Each number is 128 + 32 x the weight over its row's rms, rounded and kept within 0 to 255. Layers, rows and columns count from 0. Numbers have three digits each. The size before them is the row's rms in percent of the matrix's.

# layer 4 MLP down (transposed), 512x128, rms 0.32, rows 173-279, columns 0-63
104:155126131206071128185147153126102108099080103138138101115099139190059105149081109125172129103132128140099096120162113058077087061139103053102167151107124134156114086185122169128122073160146148
040:088099090143163066137125147184173146172094115122126101087159071171123172100167147151106165061146144180103088148145156173135158133104110119134089150157105103173118128190087156161101139128080122
123:183118154169076082162091113157169144150063169139174155119166103134176098121104119155111098105118104059137163149097085136098106069143147163082118152092137121144109153137163142151147079068163094
104:145090129152145146113067108090086081164128158170143167143140082158161049161140089147160151123157103177127150163150160105119151163137122102085152193135113072134138122138151127138162089090122118
048:135168110098131134155152060145114141120113168148140131116053120168112198150185129163150151083156129098149132146146137140128197099189147088129099129169161141116166170130172164158163168067131109
115:107165135081166173134185135114178167117076155097171105162137061132117120162130087150091141153161136110088116155079131119108227068105123123088148122119108144126094183201189114179119104105098140
122:059166107142121127144091129127146142156125126098153144099144144066149152113156067149108110212158135077118142081157143128147118088159079171103099071127129145138095131155121123127095183106100103
033:108154186080106151151109069177114180154123115158189088117165171155112101066144143135080165124165115150101136102189162127139123099121115140114087181160149099128127108112094155122123051109115116
111:146121105103113104132181112181092159121069105160142100087116168142153111136090190117105112205175103096131143165126045066118112097130132137126109160167140124108116113132156158161120115138119128
125:075147143117154083172155138172103139139156042157093097107145122119062106095129145121182153123105062110140136179125172109156153174154158119121106099138132103139171196102137135134124135110125134
096:132128130119096142139119149162118125155156121071128085104085111086124193141156101110187134143086163122126147150145117181116135100171120077098123129157141123074187102104153101098118188138132122
099:185075135175149107151104150083116083136142171114150131081116135143111112142122126146117135090106118128149151121120145117161169111098118128134108126125119095098088119107136120171090188114221096
107:116179096178127133128182110130108127175092082111205160141081145090148184161150127122116099080156107133131132144128150145103121160126130112124147163127082094157154088161129136133188126170166140
100:137148066109085125178078140114064105132125175102149151180136149088088160093136073159127094120108123161132187193138187163119171128109185144160133116125105153111129083097131139167158174110141149
112:133100129102097111112226076147065096122144105112111115123101154160081118125111124129127127152146136127096113103201104123103130121114114174134120174093192109142111121142143125121175163102103175
089:167071091128112132155139115137092134157120054128131098110153088119087134143106124154137112112141089182063044098126136130136156158121148115014087175145109146121107147124103098106069129169130212
111:117088080154195142158123046159129119174116145128137072109054181132167138155086133084166129121155156132082148149117120131135202132121142147188086161072121137104080163138128117152115161141181125
105:159138099148153119160102142085134132089144143123109158150165162134154174151142127137138080145066148114225109119141184058140112143135159170186106098151172128121093120107180149169099131095134116
111:087105140058125110153145106115161188176115169124163132111152200122155097095085059139159106136131172184122106111114151095169113142182149099125127176135135193179168107140109091158173092130156136
124:135159150092137177134207109095103156063068106096110191122156082094116149200155168115093176130093114102122093149122120112129136056089115162062138173192114166130125103134137113137112156157131121
111:108153145083120144175110082088142109098154145121105150109110128114137155078118167124147107151095188124121157149140196135079102121132102097076154133150131030119078119135146130100067181085150159
107:148112091184094140115125093188144137166103186102096156132159110139166116073108123122159110107079111117141198104169094101100164116098120111121109103134045145177145120084091155131109105149177138
100:073164091143092146175143126100157155151110101115123110206142096128128105127104140103097141106130162118129099135208136175157125154162102184120095134140091079074147098181108122098071088077099154
100:134126107118044187141153108156123155090100121098127153105071085103101147149061208110114151126102113153138085099112077120102156167186121137080098137112104100130096086113149171110124216111116133
106:075130110131172130118143127138154144215143107091118154137043150148085128171131129100133153111169164104166129078158130129115136114103169071137108164147140065166124076188158164141039189121106115
115:109082195156185111098179103139143108103103196117121123143068120178165148148105147125165132101149109063111050179082151103174139152150094163075119112119138131075156150100125162135105105122128094
112:118153125092129149137158166129095144182135157120104164092093117189131179163111130069063097082104092144092169101134133157129141046124119137184063097104153094114122164117169169095118135056146122
038:083140127111156142168149160091110109121140129156168107153164141210137146066107103154204203110097169105134146170119074108163072115085158119090148138085132079107144153116143138082089123084068095
106:122105106057121107104147123139118132176162152161115140155068125140128096113066085107072127136169100130115149140167149072191152092125117107147114119112193146107140102120142103099122124152148156
098:107162140148127135174100123182111076088174146066098086092135166131106131105139092121064123131115130131120116131220183141099091108133120119141152142069125160148128162128144155089112127096055100
109:104122188136158092199125134105136182097058142136116123107085102106121139168135092153162113174118122165071111081113124137114137116087137160073120163138187144155156088140113145193121123197124125
039:207071193144055173092124093123112149059141135149127159118139113159127135139134158104102150095125083149075133130108144081094095142104104113101141109095099149193083137103161116125117071170145152
108:077126178103125098093184134081125192101076088165112098143131105148127141160147136139182061141119198117131158111199129097142092175222096101120156094142139119124106134119141130144109166111137059
037:067130071125149107160174098157112139141069117074162138148102086103164137177097101155071113060126152136131133156180142089086121105145143164106103184158141131138121154079144096162085146109092084
120:116073145131140156086125159114144159109104163136081106143093160131127204089101106062118139113182104124111081068119144143134153134170104122099163150143109135112139129158092093179120120155154185
107:092131141170115098083112185156119129085085101134123130116113157174118146118088135123106129163156130065133075130090165127115148081110145163113174130141145122138049054120152122119111182148105145
123:134148099092141133109112129185132145121135143167140192142112115131160132144177097089126107172149096124173129207122163111115106131145096072095115133121149160073115134074130098140112153147160157
121:081078118130102112112098197141090195166153149127122154127044104188141094165137114145101168094153106110107134093154139101112111120054153103094121085122133080140137100169141096106153148055096105
105:107141144074131155124172141125127140161154077137111127137063127121152140068081141139081108069109107112160104123146087120121134156110138089130182167091156124109117155108127132111152184086109107
125:157125147155087122113147117073160187169136156115154130155158101115104162145088113111118135112132052122145165136138166135110154140104160156106112152154151147073103120083191127160200154095127129
116:147162118155151130188100119086119062103099115190168083051156143164145192112079092158137117128105166146110157118175146125127091170116099177143097141081108146100091142138142155178103141079141144
061:086148138163090151151122190108168167134131147139138119102201127173112144139154183121110116110107161119167120143138080180127164212078164117147133080134084169065122185108158116119165129109071082
107:147108106133103165120144180129079150127110066163098093146125116128121091116039116141107139143157152132159169151079188040170116150143115140070093121115164104139129141112084171128200168155116173
123:073093078114081097151133182089178154168203144140154112134146057201113099141130104098154099150134141151114161060093146144103157169160151091131143134091179153106122135139169141165131123150150191
088:079113137174094080155141111109161115139064097147089107102049112119142080119058113090047174122108148091135148108101104185079141119152145113095139093082136125077132111117132066148150134067110097
118:112091108095112099076129145151117093159128125183201156115080149161112133178149136152106152138134142144153093159179138085147203094132177125141095180129124126103163113108100138118073048145101130
107:121126145088093085125122153174058144134135142162154114147120088086093108079083178160168141072130155118121135126066100068069115092124186151130148141153129089054168118182180129116148109147167190
088:130130173147065144139134138165117107142183201105123078175055147135080104075100133142103135048117133127171123108114128184097142088105171119126169114145135162101104097122117161165112144144106144
108:107164089145145100105170196163109141147168136151174126115119161137105074099137142140140150136151167058103086215202138151148139169167167177086102101141113097080087121129159120102099159125141107
099:136154110101151128123136080107169176239163089147051117157114196124165135112106109120160112146160118063145095145079175160149119106184075101121121166102060143105086138130114101156152164091154144
102:080098094148111097074111133092161108128064141135133096137153088136093096184060194160181147152198117138160100121106095127094134127188141124088125117115108154159084145112127096163147113165102163
095:080080101087137140146115152154132117170148121117106154115096076133110132136138164062073161156145103109099154097115108130112137110144182107081108164052135129111131058095177114078104093104162097
101:141094133093134139138122061101146124195128160099080183174089129140134089142097133130111123120123164092127144129120187145137089087183078163126179130157071159158149093142102141110123109096089158
104:020101149162128135139148140170147154076187133061119106103163117121143125133063090142156097111141153147078139177143161140133141136100142113112117212121176137147167142107099147127099104167112104
122:099109166178121122134169134141106103158126211195084146140103101118108125135111081168139148126094162131062118094178119063179175097144168091089150072126136113132107158131098105137131135100107142
114:197151170112113106108112118118134152110093084093158061056151160180191153162090116145102115074100170137172141101143106094138128133174098102073203129094131116129132158139194173128123128172182108
095:068159108147120140118124108117177152162113168160137094107065100132153124103092117133143196092147117115104120129140145151160152093163141100089144158149148190107104127143095150116104175088096121
104:086181198142125135101128190134119159199119141105165148122143146150108140128175096084136107138086128047086120124082152167124189139153062122150163130159103151127164137135094141144142075121132099
128:034123104135102177166118107114114147143148190129134085075162128129192132150177083134126144119110125163146140117159134172082133140138149148097126106163121124078159114127114163147123162104102172
121:088177140097120128214149117131162123074144066096096144148076077171110145166116093192158133092149159164092107126130141129089145136137090143143128066142101216143135146113138129149108125147139149
112:156139099139126104131049130111113075144096109128060142085123154141100114119135088099108105133061153094125170149186138112113144136079153142133105126089169157089189073129149139138084132121143161
082:146078126191142074142179154090161148133127109141153164174134084134133097175037136129143168159146179158112088183121108111235108174160129104108119087158178148109170065081175113128158161156109111
079:163136098112152102075177139184148151089158182141119076097118074121140122167122197111129115138131121129147145102146131097148145134177179135156092129130075136086127128130112118162166079134114122
116:144088132123129117183113090169096187150122127086124132102120160169164066169112174142194177126150166136183163152169126095119129164101150094106149129130172116108159080125102138139123108119111117
095:101145108043109099170142130119134140170166193126159106105141135165099063106087058113155160144111113151118139151194152076134124110171101149069093135132159182130152116105140113123116178085182147
108:103128089121106127182200122089116093173155159093127119116073158143142112095154043147099141145152109158137075153152120102156154145117126083136132163056106191097135170155140104180135221078117143
112:154165088097137130157196196149091151113103106113105089086173145143147202102143120146125045134160113158159142133074111129135114128098171103125102174097118134081148190138114102193113112133080153
122:130109100146109185180108139080144102083151103168140113163179096171168088148169138154197127076142120165082135118138140090156163123103180093147139118125070130095087093151160163169074099146162137
049:102155103071103067141115090157110100152120075125154089158115171114072163136143069152104135149122193136125149101093175094175138102061135095153146111080104085156092174103129074190078112145085126
107:099082124137154118074165190095181083109151109100150154174088153132176121213119105128113144064190135148089123121177124147136139206096144156108142118119133157133137135092126156108165072135132060
106:156171113095124102098135116092130102080096126149108124126203094189107114081108166155094080119181079162163160123144111094104079073117121133198121207145182136122111111081088127139134123151111103
024:120130080130092171069170066132136160132084118125049128100181137115124081112123107061145083127133103124134150111199099069110118134149143150155074133093147144096086121122145124152097200101116162
039:131127128113066144148079098151127157121137152089114071138166103084117127109141058133136164147171198093140154173137129162173165149058109142154170132100088096118088146188161133143118077133066051
114:134126102125122096194143141216175195155160136133068137150109092130139158088117118139138141149094127067125149165138111164154145136111136149058158074133123165074123110104167114160079149104129124
118:096106113147145094138170170133131131115153084118171050152109107089137161115129158185140059102075160106141084086113112104108101097140144105098190168163086130069146165158183190134126173185109108
111:094148169119100151127144099161094134157129165096170096100185133157115176133103103062166145137156118089134129136127081087148123136096072107119118198120086105137130128121104115140175161145156214
108:092142081132114100080142150205110120170135099093130103120117101112173160144091131119084108148150134103116121123136175113195167094184203117174165164128132109175098164107113138165118155130075131
098:150161087145112090128164138118052169104122108117105115193026134112185149145110061149131125119119133101117104175121139114109147138155139116097106157141146169172080200130096163094111112175089156
108:100122108101136102140146132118134151164084089152126128124179138170137071182132067144096181183113096134127154162135128096134125099162142170160159129120154148091130143083194161122144097169082168
116:131137099110108103082113133141116162051139125191144123133173110131138160128100125100093108206131109096054155105115070150146113109138098128133120082129130167128234099083061162125139187161091148
042:165154073143136117084137126145192129098139143113161173134114143112161155170129132091058126098147193141139114142143164008110160107122149116129141142145109178103152144138178112145108094128125073
099:170104102136156233179135134130130153103114139125070197139103096103156132134072110130148125132117091098171105107159132156124135093142140083126140083069176116061159095159094089106068189098135159
083:080139203113151158109114037128116166122062072095163142134117090161152107144144087092150141103150161103147183152093129144094131151125104117111110112206102064127129114082121121126079111175073090
126:122064114085159163093158191145062132139092094104159112172133160132099119151180107165061098071142092108167070098111046118122109163107183167118111151069144118116124177159151127108139175120120101
108:125137055115127137128149119126104120135166136102137137137172129124124143110132152149155153189195131137107104108142162080064183178114109103120133101083079185146172117156093098109153130166129159
093:133111175109138165125127126123101088081134119113156136163145160129092151135117151153130131087152133076117146099171072158149120095166137150160117134082116162062145127156114102175120150100097136
107:121134159098151120066152147116099113166152124086141128152078167068130143150128027122101169157105123088169133156108096176122187101132218161132150120115111105151136145175082159134144136121100159
113:157146116177158127164193089114078176073168107085146169186126119142046128140157169138094117127172095129140122138119131054178146197127114084123119115084099123145168073138088111131132178136101138
036:065150119140130115194123131140126065101126208119156101152126165114074085099148152075085148180095083149115111157133200130063078094138150128106101141113127183142074093106131126162161155144123145
116:110164135111155156121138152146117142127134148146136164061102125169154123151110133081134120102107120119168153152142161124148155121110129156145133135136155120174163145136146175139106116147133130
117:120160108102120147104101119141133145143132133074150128141105091164156126167135053134078143097062149102085116091165177105113144113111135150137139155183145103133129076168095111091200159120087163
096:153108132149114205140127155074114121119178120130128192135089172136171104055118127126054184098103159158091118142183163165099138139173163126102141155151092123139130113141147153096156134102114160
127:122113127129125117122084168088200069132133198204165148130160086094140134139146126118156110162089171080110084156153155118108137166204155125120137135153141137064098144107087135141153160120157133
105:155117122063131144190133146071176125090102158105103105199208116156134141136165162118129154140145093174172055149070069171152106162078084073128153106111124134113128095134131154176108148111097137
035:094156094105107108153119131096156085135220081103120093100113155125228220158079148136139149138081085106106118144177156127098138089173165104164125157114087122138129134121149193165078095098107108
124:116096116100153170101138166040096096080174152118115157199174086096123162145163112150117197091161128149107145096158120066154102121089159091076184111118110122116162098074141144078151095148066152
110:104108148103165175131093073141135158122130085111121166101182117140136110109077115134168129090106117120152119139145106125115178115086178098147143120151124082165216128135129168133089147142149116
116:104159159189115138069176128168101088126124182137154098109125061120108149136100107144191179113167155174116106102109106137130140086078100109146117136111162092117089093161103088175111156111103138
114:084141123094170097140170098066135075127128062030171146151121168093167102144135108152145058117100126126158102159210141117087155108104127198086166171083109162150108127151136160148107141087169096
095:073185133075123074095140157061113113140138100174141100143136189172163087195158049133090143172149104083131105106145160081098183143135108139055127121127147101104131113075151109181116157087122114
102:124088138166119167143103158109068132147119175101149164120142121115117144169096174094141091149135093168127157146143131108171058156164162089124063118170148112172139110140159198125128153159132135
037:073165157136108123068159090112059147109153091122169087117084145084167180160081088120146119140083144110127114107140136133074221111149143130123124149169110108093158109184084208169106135125082101
120:117161071096105153157158109177182139129126062138132143122042092126137115137130121097143101089124092133144164160088191126110123138087143084099125140079194127180089140152139154106093195083136139
118:108157127067140152099171128098085140122117114159135168123163149131069163157136197115091095093165048147139173111083121165115118162145126114135100127131083130129137138155150132131099131094140076
043:156181073160061156094132144131118149106115095161087120144140083176161121063144166141104135100145157137116123078132183130153083138098098115082102191094097124150183147164176190129156147114118125
101:105092136171105114145137123061056094101162157160076124160161133116130223086157146071104109098078153141129134119132136145094155180150166160138107176093114144094102123097128091169192148052132138
040:054130104120133148117239183120128131147172149151134117126157098166188078100177129150143139141107079095135195106136163159162134130126132119166091145099211139103175122125087102097162090162148149
# layer 4 MLP up, 512x128, rms 0.323, rows 174-280, columns 0-63
038:165088167123089137162135108108111110131141103128161181128137111096095093084159091176080112121139110155125134153083108183148081190136110152154048119146117116087130100095108096084123065070150153
105:124126188149156170153158161076133213113147130137199189164151100187160114118099141135096187134141105119131113162146105113135136099166163211096152098125204115169146122089090070078143129084197118
101:160136086162139080114161144172092120102161116154111184166157077079176111121104140129132172138119148150119178142112135125166197153162092083066095129152097074149165041071149072145134156104161140
039:153160116082138132134118143130162143152146148113129131179204147120173163078095159112144122156108152100120142099114100186121156132124130094138074115154183161201186139161092082125147121087182136
104:105120117145092110066183124124156139089118119189148134188142128139126077144097172107142108120116090104064104153138133130162108115113093158167147108154112150087143110181101151148077133173196055
122:146148096153124084120088094180157161124083089129123138125126152118123068037130138173105172119076099127073146127100118116207127098158137164105158077118154150119153115133131103124051138186135156
028:172103156143142169147116142101136157112155129111120106186168143157119074124145110140123061166088108165161150104124141178178093117102137162149110146127119192138138070166116131114107152170149177
116:176148153054151189175131093099139112107107153138157135153140128118062115099128089094097166062196150131104123120202153127145169065082140123108144137107141124157167121116105112074186146150109115
128:126159143107143185127105125132203057082097154151143145177098064096096107098171160127116195107146206167104138128139155132149094172134190085093162095123134113135149101176116131103159129160101120
106:150137125095156167094115105130146153146146117098093092161101112139138154144152142124089131112124140127153120150079136129132127209070193037124153078100155067176130085115104095169070141149132192
093:085092141095182156059092176057124143123133108162126173101121149080069135105058165120132108167153129165128113144095124097155101174135069145124143125096140112123116093160092084080150152117106096
103:126139206109171091177115176200131153144135157176165146115079129141158130113147128144121136102158125182151133143114083112212071138098191117224124130098095150188153148160166125107139091132151096
107:118140058127128111106137095112126140072145077133082145111104186101116127130146129110126132135101085124122142070126107110088065094080140159137078123133112167139146174167049117180140105146136145
104:148143134220082173117121204129168152117095135132171162110126151177152159105133160051153183130143133102146167154134117123164193089164157100082117206109127109108160160191112188145104121118148088
070:147095107132127158126094072149117128090128060113135062161171123127137067159142160171106115136154080184130094143133171087131113090138195167053179128114129126155146080102123147139082172178166127
130:188101075102128105131122169143140085111082066057114153154130092068151153060128082158140091103128076116133154081122102173128129090165111128114156063151132147108168133152149151104127079105080144
102:123099152115178124162141167149146088157162136157136137107138175133169123167160113084142124121068141118148086131146101132119144105107160106164076150109107151157064109212103164115104145168168144
102:157115142130150205130158119103118027083149135080148149146156168139103102143210092125123090114070118134135152126099165135066177158133077071188167139092130120146139146165134148117136124139144174
124:122173139140148098098135166113131092143134125096110161180149075123134065050116138229167129112089097165143117126166134135118138153118128113181108109195144140141128174132197164097144147113169154
111:121101146215167093087077140115099088094132120121115111179135190159179146169112143154075147139139108109173157141117078111114176108160108123099120143141134077106132123119167145107117079105147133
105:089154112205161115117167110142126144073102159100124141156135113155127102134168152133150166109075121131135135147142132158139092150125121126134135088149146173126142082039131074166086125117225129
111:092155149168163136051113109162101113147143112158126163196107202110110098129149146154130214136159068161122117135122136131129111177194139155116061166112098129101189101153179098125139142161170133
112:092107149067128059127143158128091168074147093145182148130129111150154128066087134168121066090140093117137099068165109144184079177101141080092110134134082138109067150150159126147154153166084120
117:109163089095176122198048144105092139107065144176144129102075115104073112136142119147059117104150172135131098088065088153158111136154121159090075112214096157124089107096097145148125133111092122
123:101137107154124135144134140153059109139126080101109131185149063102086091060125117102188113156102106097140103106119149159107130141110147116122155096147118139114120130137098079122176075192124104
104:082141159095100148185103096155151080070191071162173134136134172097105137134106169082134122115095098143116056154120142096147084084146118178119076124114085104086121135100181140077116148147099129
035:150123112143123092171133123091176172129097098118089180122127136123126103130183169085072073138160136123133169124105140164192161117125094073124080132138123158119164119081105076126111174088202171
098:058074182189133112146122119153144127158154140140158135186064105181092133097116198144127132174135087153127110107165125139168124139119115178142124117068119139129153117130174123147135043149142055
095:175111078178113120174116171176113137117154111156141113141197146114127098119159147105142121156096078153136164098119146131128148122197129127114127123095167083150151119180087094115106090133089149
099:117141138125131165119171128092147136108151206160199087156156153103126192142136149145091154070173156102133084138159113124119070129116168156125098135142105081122161080066141164081149156124120127
033:104131196128124157132073158086125099142120044179100163190177150084079073112177112185153134186130144100146122168124126173143154164107149177130124139168120090130129074146132117076082108108112105
106:130148184084119082157060189169122155128125078138156149125115103100105119102123124103163092132165099109114175085162187134118104120035134136120127116116176171106142142168074084092125117169079088
033:139149138123082080145090151153147083090125120132110129124214107112152122107081166149140151235057095114165191140152087167143128086146129078159105094141184110115123126107076102077130121100149084
105:158136143157122106111125175112113142064152155106118139134127149150122159178112161077064094154126135177090068129104123090125155149118086183121199179105089123152173091151155164176173097108130147
107:151145136158083071075133044134125112095112149091201137213138108106101126099173175160117152150151111142120091158128126117131129104123139173139171144103084121079149110118113075113100095143139074
109:104147161171129118132134137115154143128109069172134144132174077137112096127134134123164132082090168140149098070151198110161148164168119154176129161175086123086210172181134139062125113097111096
113:136126131114172206081149155100185147131115156115065151143122151105150118106115131144127110125148162152123088118115153138144120162124112072140178106079092131148150105109153061141137188143121194
101:108129151167148100127160165138122180106129099151196109180158172105141132107159052139088130085156119129105096159098120129153156158128158096206109123042117146056147129118081137132133171102167082
111:110099112109127057155118140143147102084200139122129118127127125109134178110107143141125109168084115142079142171102204161152188078171088126102112140114154085175094107160053158097096162175104133
120:177162104135153154153128146071105150139134148147186080122144137147169136198099121157195079152109116160078148096109050101158163126193135114131067175128092095169113141068161103121101155131192119
044:136152145112157173072067105180152127086098178105105046139162135099193062152138100093159161152157135114079139084142118106180120051109088125129108113148121110081127084123130114149171131141142103
096:078154114151125090128120192158167132098183145121157099159165141101121130092144184147139105112130143116153125123117226105095164158113126176055103128119141153160164157150160125125066126180156136
108:125140163140084112084160118170122115092113163081093155119176106170129103181123161045090093127168087183123062077143145124110182166119105117110189169102164109126129081166153149159138147139194132
095:144120150134170131155059159099118108092133122161125122142090167094136088175138138126187174167157142117135154174183133151116073138177064102188103146139127176125135123101145085099132133139121122
125:164107160047156148085141107153093154085132173110146131123151144149142205125130121153125078098183064086150152046157161152102189106145115143084119119137154109110104134147124125104193132145130050
106:129077092161071104165076107105147122088120133150123136126155131049209120166117121126090069116129116124158158143112171147177152087136165138242084097108177071137150150142092105163135155107095122
098:110192173141127097118100152137136140134067138150149147188113109188147093126111101142137131131152096127156120116157156083147180118122176106188035123117137153187154113127080100129118193086145111
113:158172113075185082124123122142141133137129134146140145141145081121184163123155082157081160159206151164135127099068148089167088137195040108182102134098172123080157161158192102172142126154129147
095:124160148159180178116146132134091108137136160156116173145178165106141146119107199063186113106116117142164123141113161139179103074119167115081146103148086184098124076123085101069135190148125177
119:157050166151133118133139078138146130115185092141150127126090119160213174125161071082108139167119098128142096145126202121136077124075141091173169124126161204087119134153127109135123141171101127
089:154110133144178121136125067107088155131145115179122104123176100140143141088089120165038127124157133074077124126149113144155138166138162127133122111130143081154127198189135141148100157172143127
103:187063089152087084172095120129168145067105158141136167073146110145102166103153162075108109125105113146126136074136101117101094106089068111122138142114108147098149180156130186095169089125101215
108:142146117081104045220122135114160096048144147137118151092141195143084141101169139079089184138127116088131143156086179166133132119102124172138111147145161122144159119132125102103135113105120113
103:155151139120096153163154113094079147118114120149111110150120139151131102106142123112119175079190137189091112117161093107163163101079038162083138137105118131170177115138049128169162104146089119
113:126186185125159116070082155131127100155152079165136130173120129121150182139063142150129087133103080158125134133141073165070113156091142115116086100094064109061102065107096178113154201149130163
092:117165206111153134125145170129159108147212156129070201144094099215068093066118126161082125221199142141115118121092110146090103152121095157123132120147066160121154090140120145074122171169145138
104:116094078147166107124109155149179136117145153093136136102161123137110102126132169140094101133185127061089157094146155149148142125073150067111102101101122173161109142153076063156130140151091159
124:117102143082124076116134141127155062125101152159116130234092110109073085109170138170148068128139096179080120121123128165132143114099092137142148106156140141148112173118153145146121164109125168
112:176191107155135137133106115114134098125140087128174158156180118128060170097151133131171146080113168097073137112097156178145128144140126142157205137176097114089153127161123089114080103134197130
114:129102135155110079112095166123127128066119116111149206142125056124150073127155087107134082093175152096149184099108123153174118119147159122158127134146094129156098172080131136106091128093112123
087:137149132129177141102087124135092127100120173089150134158118101079172093161135128084144183129129132184136157188167094180176149157178132176095136130072141119074103093087171105144080153151189092
065:107181096130131085053082107095127149094156119209134052125112112116146104099071194069119100175092128145144120093131128083110122103127168125152150041193161135137142087139149185113187152176161128
121:135090156082161082083200109137146121115096144116122129156186123088170146197159157149111122133152088179080159126085129091119088090063151158099106141052119121115093163128151163109121136161135091
099:112115141111160140071200088135142069110086139106151113146137117179144128145152124141124146135064174136122118119111059119182141116105125159161136167180134101130148144120120167139092160114155072
103:147152181110111120104098116116101163116158158152101124196127167089155146038123135089171185058126083129130188103179072178122113113124180174118154075111168155125140138140145140169133101107135148
111:148157108109103098116188177069119142078127149136138045136092190137089170047123106127124044087076117197111096128122078162108115112060150179142092130101177123123159149115109122133176114142130123
107:177113116122116168096125098129154092080142154119166071136142172164118108111112107146122101138102120073085101161142113128153147118160133165150144057089105125156110093149119078209062132155154138
034:162075070113130123104119122089134161099121199165136178087118114123137145064155141064098109165105101132135166114072107157149179168119105096151142090162140130079150166141084134115141139143174093
106:097152100142090147113147150154145141097140091171129133122129169180151099086148148098107133143079061083179110190108144102143088138077141179111074110096117123114138135149109079136075125174186120
109:178126189154095132114165161120087065068098081177119126131130108138158109147108111115113114147162134119136101171112120112122118153147123144130135093124114143130152106174090108172081145201127143
024:166079174128099136110074120133189142095191079113153102150113099140176112094115143122109081160151149174165108101164147142170141169145081074120155146196181140129076129069093084113096094097130135
031:187201118113125146127192050106148133109123107199131112131131092096157100181169130081139167222112120064131126120128118124133086149130102117176113076142181167136170131097092123090132091148123124
116:156147134133160082081136101114155108150109132125103142164133130070167115083138111152159026091156086148155169078092088133074157124169127083189101116170139106118073179136132147123175111138103188
109:112154092163074094117130119095145155127198131156137180173134090093178134129130142062122133137136162081106133113090141117131126198092128222135095199099099151173120158107171130131073120089170115
131:171117120159145097104137180121097205160134112227122096186113077185169118136148118150147085088124086108134076150119100146109161127112102085104067136144176133145148061126069145165134115098165212
114:201110093093121116147131149081133106117149093172183156139130098144107125137137116116060066154150172167141124068140132113115099165121150118136124106152061167165100175112168163114132079147138100
095:142212136113134117130085090113186073129119169178093080121119150137109165134138165149122107153141141105143136107100154109144116134157100123068131131173120083098103049163137131104142097130126139
103:121147088087150200103144139194105101120166134165099167119082108164151127078097133151163138170102169171137156127100123092150101125124085158137142156071100085147153093166083092141173055160147121
119:189106083102139116129113211081157191153101126114137093099182105092169096160089119099093159131142105139124173159121133112127138117133087166096187136116175147145105116143179060159121170151182105
041:140142158086101133122124134175170136137119149201088164169175133086078144134213137157139186114103131154084151157078111111125123106143127152076126171109145133093146116087089126054202090170099153
100:081129152183183093096093126190150146086170143155149098139133123130115117190075153163095153132153169078085135138171113113138138156124130171141133191124162114225113126194172091170118126154126103
091:155143053163081094115123163136108130093145111181136082093200112152111174112141113102075162065166126150152098077127165117096151114147183071117136123133149177083124132131119182130057078129149186
118:072173136132101127089129118061162104078137113068141115141129123110107109123125144153171078176159136107111093101095176139161114125119029135154161092186141059130173149137123181103127111158126105
104:145142145088156177118097120115143123097153095171143109136112110144084141145046098145158141108099139122051119188170157097174090137115146188114154095097103138147133127096140158191122077188135092
121:152159084083139105100176173144132193134089154170152111132094110104111122109115188143099123111140143107153138113080111095094153120163111171088085189152167100163155138123137159079094077095189102
099:152170128144141152113159160092149130112153174138125164100142129144042137102071121135119092160068143164163089161111114118174155073131135153097095124096120121116110120083075143086101156194066059
112:164093149170151083150128146088145117106153165130093155127123147124114090097168065125108053103180060085131085061143144147135121150126158154090158121185154184133213141127158156067146160119118171
036:130114148091149197088092064102168171129134120119127178124117075119118156112167113159074159117115087112145120153073102176155124122130144138113147133130128126145160127120091158121037118156179128
113:149092181092186172092110117166150130115131182123184138150063154069142129100128109100126054150098094109091132154077174163132135067110078159138154126142133150138115137131139114113133134123047075
110:081104107164096133138174133090114180049126079138223159109149154146148132148103152100145155181142147099145137168079171100162127150110126155166065110106116189150140120127146108079099075102111078
104:126158157057129097103155081133107126124118116123142174104114130136069110163140139132144119133172076151129106099137152102143094134131098119038149097094141163072120073151070093171136098212135158
118:127122161183150094099042156089110169100174116165162181137146127071100095079117145154126047118139110108122103048167160095072131151142114235102137127149108159090160146136138125057154180140198095
107:138151135133107109135117162151123105127133109119159125112103198161136077125160080205117198181078113129080108174088106143161129168097154150145155108166187102126168136126132109193123133161141101
029:157157156125100106067093176100138124111106106206086147122147150141090150119179161180079174124158120147108174144170154125118134137153120138132160043145156140136104138151108131121123125155143148
130:115103156162123042088117140114090145152215146147099145203158099155124125144106075111152109104125136101124177144121134132125124141153150128136125126152151131167181172092090134112125084204160151
121:092133224125178095121129115202142113155102133114148136148088108150122125089129133118173092125123093164124090106103113132151081116088159098067116120144173149086129070121112157163153110176139096
119:095129206194117105124121144161114125102098071156090126124158133079132122125091123105158107113104128068124144089070131111167143067137064174172118140136133130161146154128145157107097071110144145
089:109079137127183153094146170060132125097139136166181158129146122129107061101119146118143101127152188089174128165135105167122118149190132116104136139101118148162062102076133149125097135152100135
096:218160063092126093115137109155115100122156138203119111093210145179111108138139122175079117194123126119113120125116174154081145099182119121130121103119166138125142129127110133145102162125146205
102:151145083144132127099069107151121128086162134116123086201138143082096124096146114164097086111125127149116099170134151124146187152172197103152140094169137170117112144098156045116115147142144112
034:186172123117097114177130104141126145107086077153155106120156135116104086066153188061100127169158101153134113139140133182211108166115108163073099133177127133081118115100116065071074157134155136
125:103071109174121144085115116077133124158157181137162118164139114058128194114147167167132057094147105087137121082096105155105136097138120124171121080185120130112150131110101103147156110103160119
119:136092143163100125133138110114142069074165195130165124168169163079141115147087132119136056092100125131117142151141168135133209094123065185133168077110109120143160101122111081161105178094089155
036:190106172130157130063064130106134195108155092113138175140144136124118080148130100080099095189090121174102148172152099162142137136135118130190126118184164088110111109157090120102090153072197152
097:095116159092092114098190114086055103120125187165127144149181100142120083138074074123073072107093101124142129119140163153119122129101101228160137088122137111116129105148142136138174126137115128
031:189082148178164113139173157157135191106140099186104187120125107152104140088147161157069129148197085155085101160111114136168163164107107086164135083178134084091137071116076154071118147112179130
092:088196152122134102129100093144089148091080134104153194130163138102126119114088165140112128133131098151153099050185114147099115101119137124111155124083134156108102096160148172118168130104144096